From a checkpoint of a small transformer trained on Wikipedia.
Architecture: LayerNorm before each block, rotary positions, biases, tied embeddings.
Each number is 128 + 24 x the weight over its row's rms, rounded and kept within 0 to 255. Layers, rows and columns count from 0. Numbers have three digits each. The size before them is the row's rms in percent of the matrix's.

# up: layer 9 MLP up, 1280x320, rms 0.068, rows 410-429, columns 160-319
# down: layer 9 MLP down (transposed), 1280x320, rms 0.0634, rows 410-429, columns 160-319
up410 102:108136121158118141174090102116174144111135172114109110113098130117151121133131111126134117138141074149121122105129093091133111133134162120116151159133175126155119122116115143131065092114116097117104130122131116075146164120157136148119117145163096154153079061117139148133122142167120149132121126110119138150117148139197145101088119115123135110157116103116115136102147118089100119164091153164146109121108125129120122109150120140180137102107144115135106118092146139117121156124148144
down410 110:124073111082130143150122111138115130088177153133097130135136149151125116105088111118151131131103096113151131159171130130153123091141129116103130148139126145035113108119086154118107105168139112117148153156136114095102149136104117164126098133066112128150116099166152164192129111137125184136115148147149100122108126173122095136149189151165141121151085034144129103162128126126094124138123130125121103080112146120112141135128138134150147147151120119147112127142144141091122137134098143
up411 131:134100113149121150101157124097138139148104148131149134127123103123140151126066165111090185128118122159085121133117085113174116148157123163133120133111135133114073107154091125071061073107109114144130125156107198117132132166110116106107119109134121131147158134120138155140159132132094121164172134151163147112135156125124141120120121115123086122121110117123140106100156160122128146158140147121111083124154077138151106116076158121112068105126076097126119113100132107135113143120149133
down411 145:107126147154111096138119107146108146167105121136122113114096097128132125112142131141091109164151158146114158114103120144130147132125146110094092137085142118164122102126187104087130085120104127112085120133116134170134161164119111094137144131102106160136100111115072116125132121115123138131072080135167124127131100118118105132128125186126159106102111148094189127153117120140136121132137125156091119125138143122138110091112107118128090092071133154131078153101144131125127120150120144
up412 101:153100134123103118150127132130128114090112104151160124151113171119125115164129128131150137124153132165098147124119141103162110115119146141103100172137153146171141136115150146086132161124158127141115113106127155128122111152097129112127137110169135152098126112170129120143153146128111127143140139128120105115143153124136120156095123150115122144163150146106140139116128155073143141165133101112121088109165133072162137144133113118128111118107151106159192155153112144123118150171176102
down412 099:127106131126124159117169113121152134101150135144167128127124148173139143149154150148128137114110098109131151096139144144155147170097105137124147159131111118170111130119067124121119091168140143086149121101174078084090146129125127144143101097137135144110110162117149106100187140119094108111139098109125115154091123153122127142132137138135157127174138113149105112168125093109134121144151116114157102148126111105139117163143107127137096111092117169093106133128142100166096156151145115
up413 104:159141170128145129083121086139136119118108149126132111154138120116149100121137109103081165115144139134109160146171117084142136128146161161128131158182143128098133104133106161131091083129093128147127131108143133129123151121119112135143119108136103170128127043143179116162109137112122135134145129126136139124156161123113126115142137120123121140124127153143100139084094149078100124113149131102098101143148104143118122119126127114143094090129115098130118130129124116120154142114105140
down413 108:123127129093114156119140139097090099166118129130134115121138082075105109158092149123115136112176143141121143153077057146086127087120150136148137093119130132134138089153177130090152117097100125131130130174119117154109163109116142153118164100165146137108146141114099168143131188144118144154104097132091152142121140124099130141139126109129130146067184177169090104082148116112139103127089124086125159123104149109119108148104136117100140126150103102176135121145159131112108110114110133
up414 097:110127121108122152145115086130135108175088110133110136133125145114076144155167142105118117139107100145115171109148102129123168129132185140106103128140147129144120100109130110080122106156132090148098121144139144145104129148138101135095175087133094115140151112158144152131135152111166142142131164138146108135140135114139119146145102125141105119083116100123106152131141123079103164106106127128133129107116114110185140109091155158110128125126096165118117119085111089152143151132109113
down414 089:113110096142091175120182099120116112099107133119114115105134119156103137133096139125096090132126102081163105097163129079148134113119146075143198093137102153149099112140103140166128135169168127129157133103089103100137128124120201160139124160125072133107114169090150144127096130138083133126190137150114113182115117155110152155140130098146138104147151120162106125103118135104125135143134116150130134109156115133155080127163166167127117142171131142116134155131149172141122170106125079
up415 081:136075134113095113168115140098143109080113131138147115138143137093103109106142104117135143167129107150112174082148137143135172104124134136146113179142125131084143114140099128136116072140136110127140109149187152107121115124135092081113124128141137151119117135119136106113132119120130138142150139127151149135116179109105129146057099117117109171108128110085146121115111141096134104110153088154121127127110111137117106107134125156158106104108154134118124169121143142089126116176151153
down415 084:160118137120092094166167106166143117169121166133161105140162143101098145132135099101147149110152138112141119168138125142149150148156111099156132133099104154144153146150133156129109143137134136121101152130075133127183172132115159125153138130137131128127126142135170128140110133153080089063150114103134134120175090100108131139100132144111112122136105091134112129134104180097126169141152110099129148103134125102146107090110083170103125099119149111129140094113125127128128136071119104
up416 099:113170152140149120135154115149180131142079170127162217076174154101153140089111125126115122132112146117129129120135140144145177111130148126137167112136119111109094123143096141118108153114155132101137093167147119146105157139121125125108131087129131111077153083130124164119149159124118122103116138138098166143103142133137126121123133142110136145070099130158122148140123169169123098083115116137130115112134110129141091112132107163137150123129120166133136123108141135138095142123096106
down416 083:113133115133112132123112159145131095106139109124125120107125145152101085130112120159120142172157090128116110111127163153117123135121114111173142118134150127182149123125125160109126124116105145120139108146116096163166100148119149106136144156132098107145112155143132121139098122100137151142101131105152076118093137200090178172159169134109074097076111107154136135146084139144178130163135101136173134132137128182102176123181109100129095123178140118124156153103131175132161121103098157
up417 104:120128175163130088121106122130110137135092183134118164111113122100119111118131139140125141141111125139119113130166163139154183120131141169098159181148113141141095148127108117119084081123217129075161129133123131120122134110141185129102136093142134180122176097117137122130171128152090141160115117172123088151129158134161126110101103148117118097088125136093142135136070147102145114076150142125154126114152142130161111126107125167093171143074104140116132083116147169091129130156142119
down417 109:127101096144168117123141152137126167131128133112149155103137147119183137137113122157087079117104139122123147137088132137175094142183115103085152144113080152074157171127178151132133124139121126172087141171157111109142136112105119119101121141114109084115123140121131105173126115111105131105139124117122119117127141138073137145185137145110106143128106091133145106087106143167136151142128153129140096111119111146114125150130155125142133131202082135143129134107150114109147099112050113
up418 102:128125115140109130114158129130151109109117148108124158096127137114126162090109155106123128170143153120129140137125087137188161085110163177137153110147194135174084150152128147140122135104169107176094123161110179125101116092116104156163123116109112084086134131098111096147139132115134088096125098159136116105121148089142116153140107120107124113146114160071139104150120155122137135115110168122127106138120139120128123137097116160106146162113131099059148129137116151128053137166158114
down418 104:129148117158114132125124127170136165129109113128156125145134065108159145140166136154133114129149146145125087156115099124137137082115142082132132116130108149119117121098141132160161137098141148147110125133146071151166134115151157129150122118137111118127134125115107133124102114116189128111145165125172181139125143153161113165143085133162104134162117100159174105118160105122122118124136109119144110134127130159139136131123136140170076108160102132140191137122151136132113161105159131
up419 098:120124143125129119132114129120117112103103098118142124188123124132144105134101113147137139129126181140114139148108142150126146110152159127156166138105133136108132126179083123052102086135121079139090119161136124109067138123118125119107147092159062158147155105150150146132155119124128136140142154141142139133163176117095176172121097151151077105115114144103122110122131131114133163130139106107150136114136128190166109132130136175108143093128065144123151130100139118094136143131092127
down419 092:125116159104140118158094130167126138130101124105122166082083144134163107162131151124122157117146096087072130132140129126153122149112143162081092148110139076132129081145135163060129103134108145126143115120116140143118073132162128155086122156126111072152096100145130149118144120092112148162111079131133122144109130161120095111129139140111089135148167112084116142143153089150079123130125148155120086132124121154106155133071148129125126120128134129091157094146106140150128127162115135
up420 106:115102103117092082168118078166168092093117123149124126127185187107174129120127161142118120131144095114142135123127084130154118120123094121152108144149141140150128120120138085128141113092180096154107134185150089119137108155112136096127110087123130122141151145151145135109130139141138114109141110126152081146140151102133149154128112099105081127141139122158108130110098167111147127145110142100124153117124179091112152121098142135148088139128127164089110146089113125112080133184148144
down420 098:113144133131103128117119145070128120107105181140118089106134120112128127123078136087165111136185134101117156087100102104127153163109144171097140114132101146129120129120132149145118138116111103132145138076131159118152119142138133160176131122147167148125155136128095123180093156123101190108145125138116166139142122145150132083108124150151104093126110150138116145113142114075123118139149143161156092146136102108136127112096167114117126127128133084121145134135152085095107134144115131
up421 096:148134110139131097174165129152096119105141137115128136132123144076134116147101096138138130120127139141132139123111132112169133085174130141169154134142147115139104115138076122123123126109169156119133110119128081134127141104068112138138116123116116111085082129139154094155125129113149131118146149133133130131135204118141144163087114111117122116118137129114081160161110150088131125154131106086142111088161120109158114144155153150133127139165156140103130090123147101140118098118104147
down421 099:127103174162113125090120132111169082128166070094149123145120107084141105172144102147112142175112072135086095151168140079115129101123109140126103133129122103130152169121057100145109116158114167118150143124124090133125134158128127140087123097141115152148099153148157133102154128110136126099109154093122128148169125119129160120094152104111117153109106138131157151089118109136150149088108121095187126123123136139170118140158116137116112101139147143097106141102165124150148131088134126
up422 104:127142112163096117120153151113136097134122131150165158144123126110120104087129135078089130160135122094113175077154120111111136091152132146101115123111164136124139099107138153128093072097127141116157103140123146133105155151133106095151171089136128124124120105145141111129137153174139168181174155102111130151184116115112107148108084178095139099147175125117096136138110110075108133123145099114139101119147114142139119087130146121081114115119122133142151082107134102113138096153117117
down422 144:169136153113158129144119141161116125124171152112166121091145130149104137128133161182128162122129138163101118153110098132149157155126100105144130134096106113129153121137126104095162159185121127141131124108115131149112094130143127169124122150119093137104095159093084126113139119075110093096073120136181150109081149092129148070131153109191147111142117138152125120096176148176138111133108149121128144130116171081127114122104088130124122152079150128110119154114112130124119132118164148
up423 094:128116111166108121156149117095130127158109103092133147152174116135159129105147160124161104109118111136105144071141085133157112100155112146119145096075127153080127133129137113167155139119121119138120191104158167102091145151112134119150184131139095085143127119120163129154129167146140142121146120095129126118150126125133118137124110124128162146145086116148103100114157114075099156167125111115116097148135102140162083107107117139158151151092141136123117087108155139104116152123102101
down423 100:109130153140132170103138133100100114118099174125126135114135131142100140105101116101100094105123132147151121162110140099104138158101142157128107129131129116125133130163160122076148086144105140157130115155140141130108140112086138142131108184174103178130070122160103144078129116117150099160129133154125160127129097155125095152109132117104153081124130160068117151164144080097084050119137141093111142115144149160144146117149150117109149171081137122170127178156144119125160096155143194
up424 090:113107151126164160104130107121134094130066133146153134158109127111127160111090128123095135171125150107103156103146125110145154117165126130145105117104177119100106105127127162095160119142115108131079170131150166118145162190119107112144108108169149113144157129089175098081136115110151091121138139138146135145149118109132125112099118140106075110144144122126171111105131117099132196100111119125097120111125075146129118121083126137095128122135068125124124124126125128097142160129137120
down424 090:080142139095138132172122108144111102154114123085134109119109117143125102126092104160143107141121141099176146161118133100102118133146125108111180121103120105133130120127139143158126145113081127150099134110105143138115084079170152134118107138138140093160089111148135143111109155153126136123155166094108118123146141098154166177160132114129121113141136123133097159130164132131100123155131156150140167100150105162143114142147133124147115113207156156086103099105133161166123138146108115
up425 102:155135092104093106109134147115139096162136116128118158141131115124174088144122115117099147137158126109122149127160136113098085137152179165108099106148115092156135115122116157164125116143115158141129107105126150169120154165145134106140105075127112161106094158116143140144131157166150133155155102095141134115167147114107136156116112135122139116124159131143097163124124118114110149107164110094120117150144075135137149129112141169115125076133127126136131129135159085078149103143117149
down425 103:125126126107134122135128124092137115107106116140153137115172149168130104097105113100131158149121117112132133153098143119089126118129120133078186145107146126121124122150135131076126104167124134107112109125161130135117115120065131121134149079124106155125109077128085164104144093139118160155135141119126123153130154134144112118129153174154105097091160115077124106129135144128167064144118150123078089118152130158112116115154098116117122147165109167139096129123120165105149166161120130
up426 109:135130127105091108093106127095111077183149121103168140135105111117109136150108154103109119147136127108080151122134138127115151143118176179146090115123159102138153127140137127100128151143118117119148110120153166121110165194089146124102146118141126117077142127129126156114157135157143160146148144129148111123155151113129129082110108125139116097090119129157123150163112130125121132151118112103130151103118104105146141144098115133099161172111135097117124121084135082079088130128157084
down426 109:131151187145154163125132168131122155139135141132118114155136117122135109156148125079137141106085123125136116084106143154132082126161166152176113132118165173158115161147115111139121085151115101115107159129129087116176117121129113156132156109114100105140156116129125138137084137136154120091139115116142113160102121088146153143191139100175100128111120084152105149091140098134109157171088154125146189100117095094134142152106115129139159149139119127119153118127116143130133142105088102
up427 095:102113085158102128160117126120120153156129130168132135123110102166135132097134139126137103108110124099117154094152153158114139150165187109147141125135115130115086102107141113118125123144097116124073103131152175147120119159121109120146136082130132112167142127160165137130154146161114144146124099140093140112131098114125184085121109134154131104103156116071125099127106135106073141124133127079149109133101115146121111108141122132093148137131108131140137109146157112100097128155116100
down427 095:080076108121112152132161143137064123103082143156100098114149137096172109146139110113141130115170149163140119142104149103129120113134093152129085152087118131136123117144134135146149138108148157184111132120072091111112182125143135099144096162106108128149145125102140109182133076108107122111170113110091145114137130127170128135175076133122122104118096146131145124139128073144173097165131187122130170111117125076131088134120143153142133137111163080150112096095127103135100156115126123
up428 098:167148134144159124170090107124162097173145121129131126139109139105120124138113138120143094152126112098129152104130104113155141155133107143144093123133128122175156089109153126118166149086117122110097104186136122095149163181137113124106141114150141116105122131153135129084153132105132156123152117154147137120119106124117115126112138123115166133102070117141105154133118151134139145150092116108136160126144113120110129157084095149100100121118089095129144133162140075140109087145140142
down428 098:113145108105148108103112095101120135125088116143154092092130144105128097098122126131133121102136180127152149126159110118128169083151115141173104120131096121134123095132124159137118109130111162147125086133125135126110113098156140104131150113131094121136137137119154106129117135136140109109138112141132130127167122161109127120177068169131087094146162153073183117108090110150110127105144141156105173117158123123101096134123141092125144104143133138117136132129103177140125116147131129
up429 099:154168149155093085173096080133156110126136157116140157114105140107152079139119121094154098136144104111117092093134128133121136137117152141107083141150132124144140112103136169107111111104154097169124124166129100141093140165132191149114122106132089125113157114175122156153150167158117108119136107113080132137138135115113131147141136125132183177114101145149102159157101146143101114126156062095166112152096105056139132120152126131172122101118094149134133097114114102154127096115104069
down429 097:128109142127146126126116167140118088117145100123149095117133095130169127122128120137075154118148144153124124119106110154128110136187108114128137103139134137124093115130180096144110160136070131131130132072092137164126100126150114122112162123113155147115114118104102131128143184081104168124134140154105144123146147147106146122138116079156113162154191152158090105115123096095134127138123155129115152137104135154158109153132128170094135125160146127147099144088175129149148155177120137